Each number is 500 + 50 x the weight over its row's rms, rounded and kept within 0 to 999. Layers, rows and columns count from 0. Numbers have three digits each. The size before them is the row's rms in percent of the matrix's.

# down: layer 8 MLP down (transposed), 128x96, rms 0.39, rows 4-49, columns 0-95
# gate: layer 8 MLP gate, 128x96, rms 0.396, rows 5-50, columns 0-95
# up: layer 8 MLP up, 128x96, rms 0.406, rows 5-50, columns 0-95
down4 103:438505493479505499537564455451525483489451482586514525442481571546549526532482523515540500492602488504526494493581513584488461523453402432463489360469545474490511430475447429483583475551365519505471460480563589518537493472494384422490479520478504549422478469502541530478644516487546428429
gate5 100:453477457583528484497407571497526517471506484554479435503480519424470519392519494447593461508612436523496507510602385539562454548443519549561494499493452534509462468560540462458483530627554513481528564436469470577479380434504443458536456591551500540512550520567544503556491498521558505547
up5 096:538428478498496478527413519476497589463568507464466508565454600497436479444414506503501505550524469532551559528468521457500549522486488488553537493441507371433557543405547465506456453498433384489547532475585385554534541586587509526502559509494521451448456530523379470519480470527399492535
down5 100:454504617430613573590436512528461463488548455427514577461521477479457423440524497512491468500447448470421522459528444557513493482511488553518495532491511453547486428497592446463477536552523535609539450472496504527432422441493522370586528525495429634509551463476543554465446511526490462484
gate6 099:556516451506418590532469436531499535450431521508604502516417495477433532554524519506478488451462560471537429384415529534462455549457415482409425570463429470455542555569524464409564484511494544493507511518457477475485535493449531619524547479466585516511623540482528549530397492503496517475
up6 105:453476475520597464551522391547499519624579527518552494486551558557470569542471450484523474475499422544487491548550475487463511489549554502560484407474545540502439492485350547583482510413487493496543529475475485500407487443477416433447451434466430455514539569538440518519499472422496606549
down6 100:430521399411513500527596443499474462463485475435619474495489501397506440507468389523527482452428555422527431466446542469493429533421512514549515451481486502425456455586475439498497450503558556477509540470517474487493465471430445511521458493491510429464539552522548523502534599565453577363
gate7 099:506458435434509444413472577578482500512462483538517455402530507615457488472497434434541420525487558516450427453497551451506608476440514488509517452553567495473547416490510531483446407533437458479475481487514588563478544459437574475463490438546437444493585475507457472383466453546423448475
up7 095:552598502462517537507533429474448481481484574622516497515504409481503518560553453499500544523492511470528574412468551543457524478474551441510599519503523466469441345499464582523531486525546430540492511510484520556552514538440473590441481537376469573468382548506610511476472448515481539503
down7 095:580562455421499505588443558474508486470512533567453488423383474453460455426439515621500486510560580551470527473491457472471495526435442515450468583509547547451490586595489464543420405485551509550595505563550556525430522500465421499532443447470505546447470449504509415504487514539525455464
gate8 107:435500453485449463494552583489464499484478436498580498497512497490554585495560455500587537436377545518427613543444558518545530431442487507507554455382394495452492475448491475511474440500508523481587458578479547540558451508530443535545520442581508486503456543464497552342456482471488491470
up8 101:443483490522521578587475515524492516570539549453461528427508548480564480496502481504476489601508581595449434510519467512474515496504378540474517565453538494515487513598517573463534435551415480451597596531603519471412430502424554539573429566512485510445526535518476465498493512589600518457
down8 107:471461381453472533419503556532538541512482539624545460390542517488522564522478490542494517370507555529544534626552533428498572487434528512444469548462539453498585398531529449520446530443393408513565467470450530504452532461489472538473465437515447472518504538532545471446520468566484494475
gate9 106:526467496530492525555451531569425478630505490505566512604498443552475517415509457515464497505409509535534470424495568475510519549463517482587475469513435457521452529562563451450431522438507560533420545532599495492481527421515487531515470409587362428476555527499462499450518392465551555486
up9 106:526450586549540504482494494379442486464560548519477515501480554404543423542452450621438481542417593553493453560582514538579487512531429486531525524488512490476525428416517440575571499452465578588550468495556496524555566570455497537573475555567456556454468428448527490477540504509496521463
down9 105:533538482539531538506514427496467380600470573444555431548487501543479550455477501479472521510429544491515439479408479426491487439545450546466502442462449476452526484541497504539453620537568524650529559515490530592476499525454514455453495409501487479496545428551453538530408389503492414453
gate10 096:490545585482463444438579488452432559545562517517426533563456576576429501449496563552403618472581555412410530450430486476578445487485488523511640555543470562507553507415438481459484487491453525526540522468501452524524488478501506576543536472497499528519550547469506428508478530558437491567
up10 095:513446497587527463498509477478528418471442520562548586423485437456507508534460563417574412467458542495555538493495544534556510445475488495548467475547529440408498533653446468505528649492573496544515543514492431446530483510461541528496460527469416510427430427541487490386534505497578493476
down10 095:458493519480487433462554470417402572583503470491510417452417533532591529382550483508470481429473486525506490477508484486498478411512550542466543511427511404541529457519428518483483507469466519548555541557514539554549347499455463543449470569518459449508537535446476476561458356497543510417
gate11 106:492572483500480409506525492413438542427548497464512635580439484436399532498551459455475492472489528494489512502487500503495508473381431483487573511525466488531485403538475448537551431533602424494486545550471530540563504595512577536626444521467500542572483509510463488600488470594494452468
up11 101:530553494559541566444509568595516516537482455530458526475514565496520504573448480393559468560523483528448576563545498566453541508405513492578474523421439520459426527520471592526513390476436584532499437474475538419462488490477514372579529475483544576430433427442545459529471448489506498502
down11 105:599416557549514548558510486524507455505423470549602535521570457524515543490519473490452473484548455470455550485519448617520529523389458530431490473562603564500527498439531434496399499488470495459458588517478479447445581553407397449539566538427549516550499525559474479516590515530464519527
gate12 095:541509472540523530389525535500483542504458471553513511476419563497547575494407495546444469510602471429542557461497420503546469460412590539593495527520502448519446498530625456448544397531489567475483515538572429472486444458437547441509488526460541514503537443482570574511556612412526511491
up12 105:659508515516468513484535497444514480503484471440511463519379536515522540427481458484598551469505492516568583499543480556544485446419494399541460470504455516483511481520597523595471451520479557429464513529512462431436541563523454456398501515514537422443475508525632553581557517483513482416
down12 105:526379521554523583455500532453458538477535498518366519480527511520399534468541498551497468555523495533449496503441430446482478566508453576445544458459475521531596516509496564463504500472489502439394487520514509480498538350564479472484603504531457423465568479411526500514647495540496506437
gate13 103:443470491488440439476445510460443529489552595494443473472474590484373545516457577453494486568578555543482481490447560520507467551488490521563522493497539523457419548516518476521428587457462597408569491507478531526549550466501487476499555560618494574553534503502521521622429540430506388526
up13 103:474525459575443455464378562488524540572522495480446466510519506485478529494398614434542552389565500537457496477610475468504452547501497467524459464446464509504580532507459534477422511475385437495436567562405521469524518450496520545477620554444571524519553548500609501513491523458520534503
down13 089:418487467523558527380504481469544495509556516555458462466596513524538512556440515487564435432532454484584443500543500482469549517484521477533506510453592530490544478480561569495628531565507521448428486541485556457424498536555569450519466553564518539459500505625476478370462459570505540611
gate14 092:442470520512416506546521446537489533525566571482410435498410522469475500525476499424439507563505469478492589544602517522549611417578540532469414496514557565513532487508520520410394512487464537380519578528413521485497485497540614507479565437490509605464447495437515501550491507482544466516
up14 098:636481464485522507465495535524548609479453434585513588517496386449485523505554499571498503567587450490486468558526444484466518457541408588462438486489463521535501531436494426487488524533397426496453473500506421453529440543412502558405473533473483528524543380519547463490528563465519449456
down14 100:477510440509505549540522491536381445486568551497550515515448489440572327585527473503489528495502493540515453553540512537540475441384560476540636428494451424377544447491511537523521480473493526482555462571477499478470420545461450444501476551521514508410497466540519570492492562509422501552
gate15 104:585436409563528441512497477564458550579499497564463524442519454527423522514449532512453444512379481492442477518409511419584522552408630547506545468444556501577474559520516479545511478557510438512476441413450495484518555560504541570546525531525541477577436424432440495550517444521527526496
up15 100:487497541551477572462587491582495529473415462489581514464497467468527588417646537507479526465615495563494533445491489467492579558450497540368592514523406514539427511485542616505398519475498499545524549504522565470584494502521446542515490520549529475462416536520489478429489526537538495487
down15 101:490497517551448494552506518515401485505500463504416535572652558557471458519463537500475441412447524396435571438471459447483480558484487549482494488580459460501534395483473440485578557489535406536529451455483439511549480536415505508527559441573429531452513432473536523622489499504429511462
gate16 098:404516539531472520498539454526455513507474527504492489517389451456480403490525515515447439486435486432481527462522516512489568454558512430479533493430513559481558564437464400407420482581490480453470420491564439410488511498587559539467483458523526462466387391453579488461433599459450451503
up16 103:549487448400489490435532596472427474501491484441470484481501552546609508471620536478462553449535491520455533610573508493540502564499616542600498463557533547487514477529480512584480523487561515466475546475569563548548491512515359585460546530558527588511530525509467512426494482473410494541
down16 102:571558585554513536463504557405576505447608501410523445516437430473436419551456421533527438416458517501425556442494541515460447450545462575550528404495448516524478526460512493507480485546508446420508586529565554557467474575429460489517517478413553473489484535529529500568607464516523506534
gate17 093:504539514505499533551437526402486478551435430554451450522437519506412515530533502517607576460454535479542591557548405593544596463523598449498476496531456523452520470423521487510534419479466515546497475484526400472474603511485540439476524428468487557514500399426553568477523590496478432513
up17 104:491481622505610523506497414533480451472437419524501474512490559521479494589431405574513490473461503506486483530477421504468550565510545509475537541541439528423570487421438545542494542491532585507503433460470492456556496551599543383503574540517465532458518556456600405502514513388531485519
down17 100:429509538505481576414524419470469461412458598499472509490536522468568482529551521396539496454525487567515436580456556504559484474544526430523405470462605485570524523572556582524521477458453479502512502521488554469566406459496392564467520526424465468466510411521420547473421493481453420481
gate18 097:491585542562409488464559529501521563441452523583451554525571524522555533416509503487509459503455532498536491493560445373514479430457547443484464480544416537431433527415539499460529362482563619536426463489519474442495445472433552446511480530487516504510535468404563567502562541498441498458
up18 098:549459493431485525418492453552532496529439609464484485407540401602497515553388434506596435516524612483501467490567426513466587507507499539474459515531474513411505405521500553456486425499489526452504441549447501475465531501485588521504515446537561478629473424468564497496476446494514473557
down18 098:451462472488539499444562478567514437545397540529509533588527524633507479482478539450563532534535485643442527533577532451464523496498538479540579510516496502448530492595450502419492418520438430389541438439504539497558469550533562598417545516508502527479466453433542494503518434560476545464
gate19 093:564518464483550512656607539537486494479469509400475550499479473461493540523418514538505461468554462450550478454323453400437494439411497463598536519493539502487515428585478522459509564538484527505484474415480389531520469488470509513507491481527530501501559513435475494471525400434490558503
up19 091:431574506449495508585527576533543471537513465518523532494408434513397566475485461499519550577469450457542472419516519492476482543552543521453524432538568516591526464577560443497514511513558501475499465546530431490548551486654479461436527565556491572512404515568458450402553518602458514474
down19 102:454485533489449467458426487511449432473373456518462486472487473502469536519541486392607499558447425490512517480575430545478405498555513441431575472511507478453497523510562513472514586498585544483570572469515507494532473435533519545411508513414517584500529603482502572436442519502532400603
gate20 095:488446536457533445467579513558513556433463497520495579463481532473473577474541463544539512557521451512401555467482552421569527511521515452597497491517504534585514408534486557473476526593425529429445577452537459538486422490475437553508465442466572511437392380450467554472398479484448519540
up20 093:449546538477519595509505522421360546465562455428521442523547464449505463541508534535500502419514472586541491549516532499481529594451511589509503508468570435438425462510450565527481507499556442546531503554516467442512496415421448581457580506512396449557540411453546400470538479511570510489
down20 106:458518580582409563566488467519498520506480502401572442474495416515473513522495463460567441559440473535489481534481399540463490457512417564478561490544391565493457527460493429550540508551541453530522514525439472526517530444518557574518548498449503412477577573570456557355454519441457450520
gate21 106:572513468544512566412469396601550553522543520575538600507414470567452478447477486492601458562538466525548503501472397481455530533557523530485448446514526568453524494603559579560515508522483403481461466482410495518450435501505499477544532453548479489490513403489566535501431573520423439505
up21 106:539568418504466578424484509585440641449448490496505454492409462507440513427416473469505527558435483498496519429477394544562490460435368472509421561537489475487508538541514584554468510534509525571493494453513570570493549385445534495433519453556497553502526437559480507521493471487508485557
down21 094:483484534475503605423547466485524425508390493519437606535483480479607427522474556527436388543565420471451455540473424481491520464515525516491446412466470463463494620506530556489484472533422477515497559471576446456512408540519476484469401493434451461458490415545539412492476506509540456486
gate22 098:354483555580521352437543480531482524501496460492558401566581449511391469490535479473502453531511390438534536530494486523452459504494518430470452484530540458494460593490505468538572440456611492553538505522458514529510409553458549458558431495524493526443554562474523505542525467573554483532
up22 103:571552508527451493457448506547442521516406403432464490444457555513489559504472587508433431585555510532435408483496498497497478511536457511462548505422534477576421455590519502449474514525520430528462441641507495487488517415500431590451477478528472458567519511585523454435613451495509555552
down22 099:437551548515494488515488520433446457544553425561592424495537539476509528459519571505405488489496420558450417547569459471520493514507542465431614511414537516457500523528499553482568524450496378444480563508474528514491482423513482472526482515449509509479519450369516468495449567425404371449
gate23 099:436407529544529456459401443566504474472458482407575519511459513510453492519542507546521501512470494461538567420546538547534438487480387461573445495557557449474490527539432499368463527519548500512552512507476385487557539537552575528553510511387493555557589486516427509570508449401485538488
up23 095:459516552583509505564541423445504580399526495529486551634459506492564460457554415496508497498440577475411464461446511419422470585475584528572546456426447510508494500436445553546498526455439414563477470390578531525412509479486487540469494489471522457475455468503552453437530507535515482562
down23 094:588425560542533467461515469518456469503415546522573494543506533511514464530519482507587444485510530438447510477438478581390563541536478534446577567464583558501522520480563544588458442595465481411477471495482505458514503566397523441439423516428529538491557496503573562582445455511578571452
gate24 111:532471529527467492496438541552421527553523544495522548456470482493444596446471496588485500468610463465518493509442529454511453477455479420523601482540404458467514458447491508476534487435482580518558536517580546509624384516404510501526483424462483429520420512514479537624625519508509511542
up24 104:517662574525535530541438471539559500499468505557575423524529557498572448505533437548535436553501601497501479517538491538456498577462420494463506499534514425562475480466538461475441510447571542564415483399493517486484517481497532386486431523514543516481487608391423463482554476533582470510
down24 107:471529549534548490511587414573470503509441457486454515561529457474494534479407487435526571477488494512552534517553489568428629458443573515561520462469555493535457494469561542545477436572523562557498437506585481431440446541505547446509548468494553514548395464547585434480430577437450401487
gate25 099:544566472486546496480508539490425554527472405589608371461424473527483492478440504485554455507547548372477378493502474468480516553519514493606530514492549385488476546469556465515594515507552522454523502591521412460523534486481525454500469562524544492550436536490489507489550404523494462592
up25 110:521454505548496420506520420536551497473524613529513539460581613521412509522477476524402546517462460517433469425440582468417493491456443477499462549425440469440491425473404492430468491469541534615474456450537577511438437489521442509507455426560488544459558461525468479563584556514484490546
down25 105:442531486463464480458503529544479425520500485509583515509457494559545465512528539445473437386524500579538469432530443538528520486550552478594502440546529488603528419460564603478554432624537571455462458514417441545467442483469553392468453505569512455462535500435510467545421507457478412535
gate26 100:492432454445518507443590567398496483463495486395473490543504523501490517499455425433469591585451496462433498509416466436439562554534475522448519507568505421482430479495532521412552422473469525482519398449458550435588462518569447562535476528440510518492508429510572504438615545526491475438
up26 098:510414515490445529514431455471492464416478494533565555475424529511527498503527439561427442405612556441567418459481527575429490551539516489527422548460536464487471407532484485506418558416491579408513539523508466458489442446562560548509476571492499520509470466481525484528384445580591465513
down26 100:540493562550517467503514464561531511444414438344475482470480506550494461489532542536517620514479444471554517473560536557531496355503508477511490475529552507430539426488499549491570610545441511568535507443364447485486543562506412448537507481511478512473569488447571479440531471504493540593
gate27 098:491510596543507537472461501565510481444449516435496561439426560522405450520534547478582473535557496573451499534565557470531468469538596476510529483457398494481521523478558510445469561469440476536555564407548507514470481468478460572532585435456484547617463485450550491512510347606526488513
up27 097:574461523565490477475483454482532487512352463507494430537469501571499526597519564472439520439510480523494541422525489516556476361528482494514505458529573535472447479609543507499500477454478438475521511497451587533551559585457372553491635421529510539490506496493514547486535466523593586520
down27 099:578529520596486407521471481452496511483546481491593525485521604527492453447540510474526529470570492481533492588437474584466468510442627521593602453428492385456577480519480558496495468435547535439553453449431498466469457460512493491476544525514483571460586577452584490443427515526517454527
gate28 091:438473627478447479542484470520519524526466475468465525453442549474508512447505478552542617612496431581537432455558530486421555431503516466522531408538514551486492588410511499539569597456477529545495525442565401456458495418511522502489471541538471483531533468429527518545587622459460500460
up28 094:532437517493593505442421433505492455445448497534491466513529463459482498522536506603551475542576491522468467511557588576503582503501588490587517454571538527635476534523509510559539551511503484526458451465553493602504523536399554451487568542529474607416565510497477560496546598456513459416
down28 091:490381426420523546548481486505475517583534540406463500466514602491442438391542559350474541480508513500564501511496549459447438557468482533518519547543470480565474455456466494572513521496518581422601440508591551463514465501480431482509542468472585496478468512528453454511468403555534565531
gate29 091:510485537559555585494610524537478509516510407424562509530500452603466566534556455527510597484496502482413494430473594504519448443539488532490435435477407514532452469468383511503550522487498559443521531566484427568483534451423487553520528446568526551410442531411502517551432531505499576539
up29 098:405493493502313522519449464496556446614437514513479470419502585432507529519441514489493437468470532548499504449548481499522449481480424563446444460524530453522555464526542530454426513478465444523461548540412435521478513447467530502579455584522420436500569592573529523454551528447525462448
down29 095:508528458473471413466450457479506511461624469520473446503551492589525588472431431458558507562508515465512437539547419529511521484519499520466460473455592452459460498454421410568467520523446538457424597491364493529539470516513502460483472495542437645480531500526474519529556534392457520426
gate30 099:453501470523572514532524515573497535475555562398442489532472462508458483459467444487502484488500349455464460577516476448508516541570473530453561428502578556442449519523492430363478523472452451464525406523436467556482622411519505514504512575419539503463530491410539492468451524413569489471
up30 094:387519568450557557483537471513481507476489539508428469434448510492529587440575475562497572490475401591509498557502543542535446555505500501414484414595527569432491490406514453522403455452493630420477447457570507547510403508463435468498500468550528531539510457540490558529430533508533475493
down30 099:480475472413478475469505536454494441515427470502388449461507515504410450512495418528496526415503487575494537480491484613502484509538440379515518463559575598488476430517476485456553516575520513507542406562526410586397472523450535519561443541482472468460531470530509543442433472562483381542
gate31 103:512502544501433477534476542541462525465506547413431476476473468574432429525504507563539446502347473442503488495438525515569599442514437458516552562472560464525604489470631549472592459481496544486505429476543524548474494475470556479492406468488479502516448423416468595464556444539518546436
up31 095:485506503654429506503514518481401443475497513523495458544609501530542521532521437492584484515483528533480503424482420556490608507343555428489481442504494552568524441607519556511544599494444452507484507522488509577478486542507476517522506458467517420552519496592469461558477510484426426438
down31 097:393536475402500585523466472517537530443489625557483511524495464470462536526424547452536463487470471553448349590449428580519449546489478594534559472524426517555502462488513566553456440514413533525459458411500459509518501473522524463470525457466511511488551548453534481518421425488463607543
gate32 101:480512481424524494461526472483398538586443455479541472436407389547446393497466496560497478472476446463426458441467518579517431465574539422452542496514497463459568496498536443566478503549553488491534533449492558509522509522475569444416466364550498411491531501372462500517525470523555426513
up32 096:462477520518543499402487517458564487585474521530590502531502373605404495474429504561492519567460459487549633450495553584502491451477422545519439453496526467466570454558572481503482512507538488422536512465561445460444416479499567474506479424494476446554531499522414533472456440445397511507
down32 096:514449523412565434479520487431493579449528499475338477448541398460465458482562457434522511396586526505436475561512535424461494522545512540426437522502550432557491537443524489461548527412493528576426492463521485427573460498501541434478459552547476616482543468512502501476423522551511547486
gate33 100:510452436449539464494560516495571603449471432548552474426478479515547562528502535494513605506604539494523460503433497438438588544473539458565625468513432462483431500532487388502589489520534481450450539562484526575541463442514528458552435511595540531542563594561544557519514518534521496541
up33 096:514380424468449438527430423557457546497554489512449541499538509512551546527541440622561466577499442445463556605449456588508499427458430547516500429477448466430402527484450541466520458508511565527502440577413481408553504458527523462542480545497546451536527479469512549442448518427519519464
down33 106:596534507462466572593472451565484508441493503551537471557414511491482456510473590505486476542467620574487515505468584526488447526482535447540556522547551538522441569396597554489534459529581511516520459584539536485546495422535480394493470447521512490362521463491416449514563533555451530479
gate34 090:474460479399536461467474480522508533429520510526533435543461508491501489452513490456462503583535406474514478509445435509473399423447481429495445550523613527499486469460552471539554500576551524454563408530493502494598524599413539420358431492449496571397481496457529547464558494539472460470
up34 090:531579457543498492572505539530503511548445459538552476474519545589519466483467519556397460494464463493559586467434516389526525476455540530535530468464492473475513546402533445494525542360594531571494599588545489494426458530588472498506430506370553528528510493569426499431517526452489525534
down34 088:470435536510419451491411473512542472451422490557563550480538531474511480500461595486460503511461471471494430469441614507591526501586533456553464574628560533502410457482590418458584542503578512433476491545445538439556424475590498546467507494450555501509433551521427507504522453518512450522
gate35 103:518536511455454628471455454425481547507461503478493563584479498596478616450459553523491496499468483551514351532458499508635504478473525534516549483477508446442504454505499432557542407535429466517517523462488496584490370503496516508452530588576487586484553465523510424496458470479422526502
up35 096:496533482452488540461463432587445423415513481549506492440486434524576519513543505398419504572431568526435593512540518522474535472528456454425383587562534473548457428504549572445512458450492562515421484574460548546437530483493530515560430456522551540558432478477473449495496465421517584512
down35 095:451517497554492501545530507513468376484560512545578437465491460540480512559579420480488507419582546555428443521494516502390492471456492414454553456473492409455472543508556542461480504476443466429575535512490387506554467543492493608515416471488495542516456428574480403515594465472528422530
gate36 095:556571548555473524587492565533490530474494496422496406497561515532447447548573553496549498548518519494514618453509409558587498433522491410518514447462500479561527523560452471439411452531541501503565596473500497412407454502418452525480511561541626463488537470449522488472535423525537553554
up36 093:421428485454502465525408583470475514487526611548437532454540483520469464401564412520458499511511534490503511522483512474555492541527575531542550451596417506492532593437514460470538599423603469450507524527498542493506498494377502439454559493521585543436550545525586392524535497551499494477
down36 102:432489456450438416512457444379501588445456481479494512511579561514419528487540453470446508407530382489521583525458490456529462497577493569430488568566524450485427540473550464507489489497579533506537513439481472390468484450452491449450624436503525579524539473556496440524477529497499573554
gate37 105:543588508544503584580622466519451458507456481507539385581514458411371514505534498473454497518488457529458410487437489584484447537436556483479520594588481528545476532482492472502515441530586492629472595423524506523497461550508481526538486522524474516514427502479532509469524528384537473535
up37 105:524482471504465533496470548484568512468451600551485564535476452563474503420500548485458482414481568587431490482517541453557458510514453561537488401467474431473455541522576510449506580516449530403405380501496585492452593467528416459472499431534539540565445535482403552494525490447413530535
down37 104:469456497548476568575502539449466511461487429574539551520451444552492629443528464484501444549470438541650511523532508509514527510524545512381518474619526398555459570567490492530482440463544532534444511495517494534558421522458521541540563438434448534441588466410520534541523504522552506546
gate38 106:413399498474444479438425496597481626471498526526587479543530392549483482418521541529533566478544521465457558387554510464472532538506555560534443458546494477540553418429505413446437491475456580453536491530492496510545438505488494464544534547502471569435476515430497480487419492563573474573
up38 105:402491532510454447415418394515487521456461499542514522415480533546536549393385464541447457481556572548380461496513497485597584423539612554420522503460464500515421454564462470435536485509506546474510513580465468541435459495526457452503514497518487521478479535484436488503545556444534579495
down38 100:473567527481491512486511504466542559504523593578391568454540529532525547520549507492566538465492509516527440581575482480437459529462514554457422539549494575476499419439441593400440479423518509516531578543417518435554492512477569482390496546440494417506521582571546485441488561455485432565
gate39 104:429560570462427431553505452479542552563480484399517511434495487629499520397544521499506502555534412469422550486489474558466510520503468494523471419548530426453421460467512501447525466468587430447458451428576565475516481574469520408534510468550550444540444602547446463466463471450522496439
up39 095:432509513504488514517459515512456468488482506535462462554357512499455572395530469588477636511599448521451460584557517546521502487509477504456489548486459481509507443495571619435538524538481447434549587479460551512466522521523539521520568406566453525513485526556491548428542644490475479555
down39 098:537463485535479561602520460531503547437553520560536488375438494436484587431465431465415423525560518444532557563534505517543516566502458565479659464562499505483485517515464428570525487514447474482526463468567451577517519477530436371476569478472482489542512566575538488543572462479482482504
gate40 102:497456479474440513480476485440507523407509383499563515573402414566589480481522546603502488527549498544402414489565505566562516532457415428554484508443473416566624469500484526487528523494529466467417524481472567565448523391540486446508465520519504565457524533474502509460591462502509457529
up40 091:501466564500423529493421469484516530546477592608571513525498522526430530489515527520479458523448543460432495504598566494633514535415458535513526445422413480460580472514559533599407574473455440550571493511486509530527456489462471438501534476470513499437489549389567486544428436546495522574
down40 097:514505472460463473498459469485560504428528505507709505460426506455471472454524513491496488478506458527502467475471473490547561562457450423540518445492571476601510475585510548453499557436488552512443509625493513536552478469479493484486367447474513572625529506572525509385545487509504552457
gate41 100:503563506475531581489478525520480583507421460606530435503439418511500605532448527514445519490561520487496438542538507404528516479524492472535481457450450563408486451527505592509493518510466491484448419548505508524470503518414422422551444441520437533494400343457622468468470533468489491546
up41 104:511428436538502497570470458493392492425468452508444418434517509538550495542580427508514520472560485492421516429509412423513546595457483439472573548568537492548463489520557578542527498508446505577479523434406509562430533462429568504437501538427464553512524472525474530489567601440507558581
down41 099:474521505461396540448571500497466466532470420575519498560421430441553472494470549459534490521468396473569534506449446515495450481477440524449569498442539462577461529488449457528484537504574600490442557509436538514544601530490549614418547473519494604577489480565436516528580534489456545582
gate42 103:447498502504528441506543471507459537471431514482542497527421561452485513526447546477489465504495580589510485453553573514453523524603482472524639580564568413526539514538512462499479467466405521363505475522554427534490399497571508433455410527503532478449525535430550521569517464466533448612
up42 103:482531501511452554467417466462465485357487631556497459506589456368500535480550502521553497553427518540461515457504552548536515514411481489533407477510558409525475567450442481434438467523574498464508550528428561591553508467475466456473547481537432540561485513582508587496498501425537509482
down42 101:516538517514466503530462514445552486462537602426500489591441376453560552491519489596533541541577576453460503479453477565497499542615466559509452558537462534478556476446473546529448523540444422452528530511487434485461452500481563512538472565451509563427504526501422469444482512605378465594
gate43 099:485411515518468562453434559457509517463435488409589493524508573469480584553551442536474498510493504507409555465560577495480529486518440460615536504545556524526465475464452536489547502598539562529493485420515442417526435512508567417573362498545583536428529475460543499480520543535402490487
up43 093:582478480534595506526443438500367434431452500530552493535533522414540635543499549476522356475439506491544427530501517481511518528474524481515486584496444555473414549458462475565525486423575477497452552510510414549429544491507519529416427534474502444492471459507499447534522496533506623512
down43 097:554540464561584452466490550495545512424513509446483603479534382563575536454499466551561421503473597531506492424478475489469503467520489497611446426485577517504424575567474556557520492525561500460442587498483460513528497483465476420461451575481521486551571493456459563595597515443439540482
gate44 095:507515569455503536502462354624497513541432501521506486518432536487492480440530472477449391477546470478573401439543454513465503488563527484518444584475490425557518493433548467447455533489522479427431374561583494579519491522521503546476493517532532474471436511601584452458480569481527410496
up44 099:445503551494396433472472384525453540521442440478486550494530472567432489532489484439486551496579421536457498417551543391412496482558489456482483497516551438524461471478543503485510500438585581534469424497507558376539542458517483458554407377473490508526429486521486484526472440526433411519
down44 102:482494549446461468441491560446486607457386446568472456463587489578490498481439500446474464515546555621492513441547413458530455482457454543514573467444514494564536514500426488580506453554375429524470512491518502486504458513477500448526398530480510561532566584449513468557473452479477601425
gate45 107:471456519543517517451523567445382500516515436554571538597566572478511576475567506557533540469553494421400545510480476424545414434530549466421489432477499498525529550469479411497577493550517566473537473466507523397423507556472506456539516457477535485428498472433559397424524542437438507541
up45 099:449469500470470500592543422454520431497512534500546583420441543485436531553577448635490569556476532553512457449566518460457546533451532488523549534482541506459460344623571544503546440497514461470492442442538422475440549527517496518482507438545512487523550583442487484525487430457514579460
down45 099:576459471455583587613517471485497515531501472530613506440478583451488426470526506593430455506491485560432535493516472537479509435500549515425624478488573493505501544512507519511516601421441485490515490462623429480493569532500551553521414491476436458467473436446543517565489399433514504531
gate46 098:527486502542523485508589506478420506507516515503457425520423523537441451437469479412455486524490475474489555479464419440475604509495504546531472456609458464525463482515539518539513540443421614469451573479477595582540588566485479506481581599605531598546566502460466453573433512485440471529
up46 110:469473550513444505478577501458565457532503503526545408507475488519510516517541461556463484511524413406534476486545511487608552493477538547514495461598546473498471500531523498509566560519428563532662488532515486612415538607482521419510550468570518468457615436469572527543427501539420497455
down46 109:559536418551526505478487461574415478496414459544526453538508518486558411521565497545481488472448581525518475516568461443514439441512501505584411544475513502451548492513570490415501407449505462518511492591496453505494452489506441559394368521555530419541502434570493532529497559472421624527
gate47 100:556463589470464543572473541499530556456554577480538569560522511461455472465526556507544503465536465661510487476452508414433440509423538454551494481519477546516525525450460540547470525408448546445534496542515515552515488503525534426482496504624483493451536602441643488454484443441482419553
up47 094:547605467489480513548520651571557471470494516507474474558451601454482545436486374527494478542490470595495525521452553494538542497489588519495625532427482495505535406423513514504548542475501436488508464564467578417492551487547509440479474547504441482444527560527475600462463494516575535566
down47 097:473497528527502475400512526568493495472486461497539432526524417563481496484506527570418509542468634521577438488558465587532517513416480453508454480504516485532389517524474439523454467453406413486580577501473472573538369570455512489444429509585422482525510499485514480551447587544532436474
gate48 098:555459435474560490512527569533463516414482509504523522579486464435491362483482559406485470476528476514555473484441499488552406508497512473479491557475534548448451433439561441499371475464495488462621524493513551437524478590469424576599463390487523500505570457468516473513387479525481488554
up48 102:483457518537528479459443586434543476487537470649582511470553467496436503470539544459508505432474482488562440511474545446418477433461454501481544407495484434503406543548433495485534589535470642544431491508520578453506540429528529366485508545480441483511485579507473522477597518483438500499
down48 107:418440416463480585549503492539531557543492544470542538546577469470457515490458545530469590532439612589488569633520576437507560521526461560522484586454433474449475488433526468455481524509523554580528508460522568537598470444511491507489442483482585529553508578447446498486456508494405502433
gate49 102:537532485449522504482464411482485581520510418432469449582501484553510575535497448576528525526482416533525395415497560447475554513589482493496613522488422515487451521419492456476564423515576449452457444529554441518427476572421517604536500528497475475555616462530474503482462437456501529439
up49 105:472483558498497570503549510480500547526547617580412498493477520518523419435472563483386433546480502556513625519518486485486474492427510586498476504494574459498507481478428522438431521447525548552568527544461523466507544429527515376499443491565524543560455550403533579526501564442430458411
down49 112:549533500526506494531436478473476482513443473522700566498552482446476550634477528470461448543554435461397489490532495519578486458504549490491435442465427446437512572520610513520523495482599536500470498493436527571539443487512519486517613484542534505536565468544553469539419455511486422486
gate50 108:479538495497496438388531510524489525526445518470543456563426490574415471481437564544476485456433594476415526402494560567566489482474518463603515623459444570432492538484505458536525497508537474548431468446520480475499505460478547515565521508555583576564543445411417557477480524390522540491
up50 108:461373569495486504466427540544457445388520494429536496495410543550548403431521565408586568550591522488493493479430560536486492504471522531511417573410542503516536463509531499529459517453427543524473484486408488509522497507468546491409498481519560532397533447532533439468441447445587477495